Each number is 500 + 25 x the weight over its row's rms, rounded and kept within 0 to 999. Layers, rows and columns count from 0. Numbers have three digits each. The size before them is the row's rms in percent of the matrix's.

# gate: layer 3 MLP gate, 832x256, rms 0.0961, rows 351-406, columns 64-95
# up: layer 3 MLP up, 832x256, rms 0.0919, rows 351-406, columns 64-95
# down: layer 3 MLP down (transposed), 832x256, rms 0.0921, rows 351-406, columns 64-95
gate351 098:483515497529520509511528489491480521502491531534500497498502451471477513513512495505480454475518
up351 097:521489499491453479504434493483480537505507500501519495473499499502467515459544506481475522486514
down351 099:524526460510496500486538490520495481507544520499544520506521466494519524546488481518495466518529
gate352 094:454518476507549485474518481505507565505573509526515522487450478539474511479471485480488476445520
up352 095:493457541491501530525530529457553526491494520459512452446482493502514510486493533495526509539508
down352 094:486518472516518525534531472485505482455522485504485533518544490468518517563566477467547492528517
gate353 108:467525474490490474499500541481486496527502486517524484540492517461528521488508485533475533482475
up353 103:522485510524509524495526497541517505511465516489510497503496491533501497522523517517533526481502
down353 100:526513516489481511502505498592475507515459549484548518525489488512496543523454535483484546485534
gate354 092:498499515492512457522518492507531536474478500477501501490495465476531472485492511485515513462550
up354 096:498477512501538483463467498457503529493522508441503512498508501502526519545488511479501531516474
down354 093:513504529484481465492492464486492528494498516480503475505520495545519521487475494496490519498538
gate355 099:454544466464492536536508484505441495550498476467488479515482463521460478498459509529526518503485
up355 102:494500505517452469523488502464507496509475490526506490461488492479499529520505495470513518474510
down355 101:501519505460516490537508521461487503506532567477517489477464478476511474476531527562518506464490
gate356 100:518481493481520436473475493505498511520468454519489502507533491487489508491533533518436511490520
up356 105:521496533504484507513470469502535517538499470520519503536494499498499455479479505497487565524508
down356 104:493509460493493472497471558496493521523483540483504489514456503528513526479496494531520514513490
gate357 103:514520537536500463519482499541487493536521511472538478464537467495512495521489465563498496491494
up357 103:529545481535507540483505486516515516521492508539488489541505511438491553533485495522468488500517
down357 103:545505460515515519521490482474475521506502534527492491493491513476477501472532521499495474533537
gate358 098:488506515526527474548548546472532500533486512496475487530511518473472550523473507480512448534481
up358 102:517486477531471509522463493519523528490489547536511505478517479501492497508499497485519532497506
down358 098:484466495495518460501473521511530531517461516509530466466472458489534525533515516457527504511503
gate359 093:468499511448482551513468461469499511504473508515455514491515458457520474482528546498501507484494
up359 093:492494497485496473522521500499537486501526521474490546515484521485511509509523530522481476494494
down359 094:467489528502493493499476425435509530498477476478506524522510472508493461477510471528524513540473
gate360 105:475506509539502491482488516556521517508514488506502488513503536464524503566521483492478484484516
up360 106:488509499487515532453496549506525532486490471467505484471525515530542485505495469531467475527530
down360 105:411485448515475487467490441476517477469465500519451498523569442501525507449499497501505473469488
gate361 106:480473484516474511508522511501505448549504500516511518487464477492480576486476459540522459533504
up361 102:481506474443468487498480511478442513479508473482526509500531503579458516525517497529508500501512
down361 101:491517502485500477566490494480488565524491454480493509499497480561463486528499488538540527538511
gate362 115:494504506453461486501485541518505538509509460507529471465487476532508487493508470519522476529477
up362 107:494483493494494518515466525501515483532500500529488490498464521514478500494521502502521495523480
down362 104:528511506487530476531489502503480472513480516494519529509517505524491525509492512518528503486488
gate363 097:515533497479520506512492504501499500499510477503545494522508531467494535506470484534495513467547
up363 099:536530497482501501517534453471521504534496512506496459505502532476486484512506537497510527498497
down363 097:495491484483542524482512527479477495503525504518492544497505494506516480542539523490481491533512
gate364 097:480517547507511463506509514484490485490440501487502484513511467506475499445472494460483527536462
up364 098:519507497479518541486491542486487516483455462486522489526482457462490538504494503494496481580486
down364 096:489499508449526482527471490506467475519475485470532474554519501479507473459461441510505506497499
gate365 098:471470514470507504497543502508509464523507543523528486466527527493516488527543502502504491473504
up365 100:465511561466492503482550509521532492512473482499522517522503494508540502445487515463477471504512
down365 101:491570489492469487564484489478484504531450507485476551535471570497541547493471487502519479529488
gate366 115:499529474526509531480536472524488485515469469534469519494523496490461527520516489467477511500498
up366 106:469495505495509511528494490471492517515520479516498474508463460510489533511547494487503517527542
down366 105:535504495506485454495514480510519491471465485514497510444559547503475504483464507501498482531515
gate367 097:518495508546507495472523498507516519487495538528506474498486476473488476540523487482481534465476
up367 103:473484523482516463537452499508485527499450528494496481489559465500466505502494498493499462508480
down367 101:504526523466473490501481492485499502530483493497483517480535514508456485478480481485503481523534
gate368 104:545480522486472505529437488511507481510491489517510482504493501448542534462457562477489465501488
up368 104:495477474523508455510456474512464468514456491495520539545505472437489467487498497531523502491504
down368 104:484508485500524490545528441542484529536526553510492517526508507487471448512482459523544471476501
gate369 096:468513521479524493521460561532508502497522474517498477499472485488490538500534533538515484461492
up369 097:499525509538524506476517494463553492455514487515452471499518496463464490500477497484540524513520
down369 096:489477487518515491500545494545493488480576500457520490470511477503467510537494465524501472473471
gate370 098:462498533442498494491520523491488492482537477505529497511531470448512470471559513507521533510483
up370 099:484514501499510481558523503529480513471498514517540508548513532495498489475527536462508475477470
down370 098:498487472546501514494510440493485510508470472503466526450457494562496512502472471503490524476566
gate371 104:517479514518506477499527509523475499507498472536520474535484521463529527489537492492516497491491
up371 101:463523494479516515533514473468498460524500514527454507509449446497483490482538484479483466467529
down371 102:479495473478554548486502488480489492517543504454492506529459499478512485499494503489482499474489
gate372 101:517530503495524484500501544495501490526517523477488530520525493538456529495530530474453488474535
up372 102:566542531469446518466473505473444485535471482516481492540545490497437486500513520500504539453533
down372 100:552527515511499508492480531553514544489478476480477509481492494536496504511512504476530526508513
gate373 098:517493450494502521500474487499553468490521462514450491459518507460488488558453496530553489520522
up373 100:516504527498467525496500499505503478492456495464492480434517471566516517504464509513499482519526
down373 104:510488470493488494506484504503534482501523514507483488475497520483494466488495495510532520550541
gate374 106:496514487484495480470540529501487517543522449527486486516503533474531504511485494453511506529485
up374 104:479513453471463513487496497519473477516502449509477474463514504481481542459516463532501493469494
down374 102:511490528506473489481488528501522511470487512541502512517530526501489482483529490497483490462486
gate375 091:478498490468490474473512469513500497476456482511557484458485509529481524487514506516520458502513
up375 091:486505497518503514519496489509434442487510523475524467528500541493527479462499513539466514493508
down375 093:487549546488520492478536446484507516473483548495499512467465522481471513493478490540459473487491
gate376 095:496543505505506484548481468503527482458460442514486522498468475498507502509521495509487505523533
up376 100:483499475486489500493467467493496458506475516472498519476494497463491470511506451482464507478474
down376 099:521534551506520503548465479506507459511498491465511534478514479484463463476520514499478527489476
gate377 112:535513552477500494487482494482549494504537469499533478540498499514453513485530467517500465497545
up377 108:504492504519526471498482514497501460495503495492483496496507515498558522490500501439485490472503
down377 108:483471490496508491466488577516451477490495481514443481531538434530482530494513496517511483490511
gate378 098:515514517499570517474501496531482513524506541514493472551506432473438503477486479469488496481505
up378 097:508512498508506492496494496540526517550467490494517500523523498455506518512468470505507488446510
down378 099:522461507477471534484474534507485513516481496475508539518486460482482495483549533492465478516504
gate379 097:490537535502480440492498501522509475489527506501467507524505445478510526496496454489477451466525
up379 100:488488508501521460469515489503505465489476517467524482472547491510511552507461484530509514553501
down379 098:501494496516502470514501481514559466499465510487512466479448546515527491484473517511510529485466
gate380 096:510527518511518485516474480464500517509473504506515517522506503468500492520512505466494468506498
up380 098:495472462497526500460474500479492479489465532534529494470503526492501478495455462557525531544504
down380 098:503461514513525493487466554476515505504488470502463478497497558479505530469529519450457468431525
gate381 096:518502484494497514517555457479504482499493466532521473541487500486495495502535508482465464540479
up381 097:474497522476521495505495490528539514501460531541501534464472539487505490529537496465501509483519
down381 099:517479505521479500496467567483500532503512494474523520494504461560496509512484490508519577488531
gate382 094:445494490485497472455521489481495481521503497492506518467533506461518473492459527472516497538500
up382 094:510536509483505485488483525490500532513488502500485448531521531451500522478507540484508501500504
down382 096:499493486554534502449517505488518503476466482502538500495493525535486488530475501496484495500477
gate383 095:526555508491443530506491525517467495500501506496495474523541489434522509522465542502557507503491
up383 097:512532486489491497513502548455497528494525555512522455520475501532499506478489495474502522499475
down383 096:480517506470516526480519517524447486513523501499500457506489471510529553476484462467497470520486
gate384 102:480526494527483502501530524508497445523480496435525465528457476505479498477486503493495476481497
up384 102:537510501486479512516466517494520501515486502553502479515513510533483506533481469478510562495478
down384 102:500484478564487444500481482457450511471514485492500496550477522505494472486454505496499518507484
gate385 101:480528546468493499526492504492532520493434538527534467518522456471535484490507507487508482483483
up385 099:471478523514450473531489518487527485531490534521512508481516492527516483492542490491507498530465
down385 099:509504513477464474521437504497483551501515506559514486492523464526487504456540510538515483486501
gate386 102:507488529512489521514502478489489511530517503555486487509490506524508518457501486525488528529529
up386 102:463497511490510481552515518510526439522449475473503464535524497495492486490499517477505491505519
down386 102:494567522518484480510489526479501493471486511494513518528497558476526507488515527498504494521561
gate387 096:540515518514470528527491463508530495466455520514504435496499506531473508498494503514542478528487
up387 099:469516529463527511503519505471505565479505484492492477474482525461506504541522525487530499473539
down387 098:503455532522441506502475510510526523490514513536498516470512446526489484473500507534489520505482
gate388 099:506503502490512493463489483508477510472503460508499456490544488523510513498513513526499511487547
up388 099:500491493492510500489476480503493505509548497491494501446519477508472494505544497467495508508495
down388 103:487458502470525500470527454503549472508483480490495485476514538513450489517466498508498495543504
gate389 092:519543467487514466510476477476495482481461522475504517541469500516430535510529485520506534512536
up389 095:498497470498470463479519460516504473498462504509536478468495487481499520480504538503506511492492
down389 094:481509486526530476520522425534493476498503506518533491474501450535512505523520502538484482534516
gate390 096:529443502512497532472532491510467495492495456500488509478498499541442506507468527466483483513548
up390 097:532498510488509480470536502512531503500473451496469532464481485471478520481520527501509513507521
down390 102:507503492502527495517511505479483514508507520495556507519506495488463522492531511519489525522482
gate391 103:514471555480525482437465532529518466503461446530525490499529513445498475489470491526493471497512
up391 098:448521490529522445489502477482485513554456503488523516480495479522504526508455503486513479478491
down391 100:522507500502504491493480496525497488491493465510517472514496560480502476509504524522507490492516
gate392 111:486512436493516496531495521518477511514513513450506502497480501498541497498473522514524509511521
up392 111:444466539498484512539541505442466481513499504492514530525536521550517521518486555525503487529545
down392 113:503485503518508533494486506512495495520528502513495491476518476500477527466518508528497495513492
gate393 100:493462504505522529476492493482494510470474549538484503553504472483468493505478477441499481451495
up393 102:495491526553455508546521473533472510529454501472464490440487561515491465494548503519518510504509
down393 100:505523445478528513498486473510489481540487488456490480485494509512507527497522527509496483552484
gate394 101:471520498508512527494491554480524484518503494507529492546513485483506539522537485490462509458511
up394 099:492528525499507540457482484492467522516461492474472470524486477467491549526517511489452508478519
down394 099:491519492481508493531510555475503547495529492486475485505449485474514452449515496515496485467500
gate395 107:519505468596468502455498493455496475493500508512496524528518493503501493551517485526521486481475
up395 096:519511528502496455497483490511523485479514475485552471504578488510480545506486487503521509478505
down395 098:478483467531535510470508487502522514503499484534474478503501497527507481471507486505501488514486
gate396 089:487480465525515488531516486511508513485510474534480484515501521542491511549520506523489494529499
up396 093:501476521497490506499484483495523471502481529480489566528499470474495508510531507528525487490446
down396 094:453513507491493496520477508509481500529531490538482484492517516498431515506522501522481463541492
gate397 100:500536491494496528497476529532503504531487464513541484508483493487493485463508528517524457514478
up397 102:479488513540483518469516496483517485505493490520484508490514521475487514524491454480508500447526
down397 104:521494476523453494516506529443506504497494499498474478495473520496499493497508514513509542485480
gate398 096:498538506527526490500560476504500497496512511459517502546475520478493500528499516500465473495498
up398 098:513505463501524510522494542515492484466455528461484471506466551500523504470510542528533446471512
down398 098:497521482480514536483529495545485491493500499509495492519474564464531450503491511487499510482505
gate399 099:442545507473450502503510503454495489499482470518471496528479525479471496552522501504488513434514
up399 099:455503550482468535449497510485513570536523489543487504512480532493472445534483518512483473471499
down399 098:485530514476537474487524494452526458523473499506531513499486528510475470521462483469487491516526
gate400 093:442488512475487536495472534521547494514498464530506545490492479487540529483509534480493482470471
up400 092:506518499483517537484504472484505474500514501511500532470508485508496491511534477450499482513446
down400 094:507526528491467525508514458481465500504511485496512505502514496493480492516531513514477516521488
gate401 090:516475463532497501431507480495467469474508480496520498479478506481522532527451464460485466474548
up401 084:519533497520545480522487478553468453530509539471514492480529521515502497513525515545500489521483
down401 086:505519479536482493506495515506491490505511489521550524493483519485465501515523420528507495480505
gate402 097:532502484522525494510470498521502459511471438518483503506515504455481504513521484486457495491521
up402 096:498496482523536498536484505552508520541534513497471491493498499483503472520489505491469478528496
down402 096:539501513487492503488474513496486505518509546510504496510480477502510483505479500512534511502471
gate403 094:526486485501492466522506491525517506522477516511514511537525485515472517540528495488504495518478
up403 092:537461456554499437503489530474454456509518503475529483464524574534508507493467477479484491502532
down403 095:463488497481498504521496492497525521526511534495517511531512559514465531488486504519535472478515
gate404 105:511529495520524490510485483524518474503482467486474534510503518477455519520506443471481455531446
up404 105:466531518490506514514476481477515483536532521528484487514515467476496508506513537503470480473501
down404 107:503515533487524481465496438513485551512477480505529455476533525459514521479555507522517509514483
gate405 101:535512455485513483480514495514520487499536477472492497468516518510485430513465499490553519521459
up405 100:493479484526482481562500489516479516455514507472538530498542503467541462457522546525500527479546
down405 101:511499519473486535530487493487527431457464552504497485534484463504512497539508434526501511508459
gate406 107:446457514479507475535503498496523503517501461504468494504496494492524573457531497472457476465525
up406 104:491529525506504523509515520491513507486494477466505488470506540464536477503460468531538540505491
down406 105:535512459490477499465514507526536471538509507511537524495510512494503509519484486509516501511506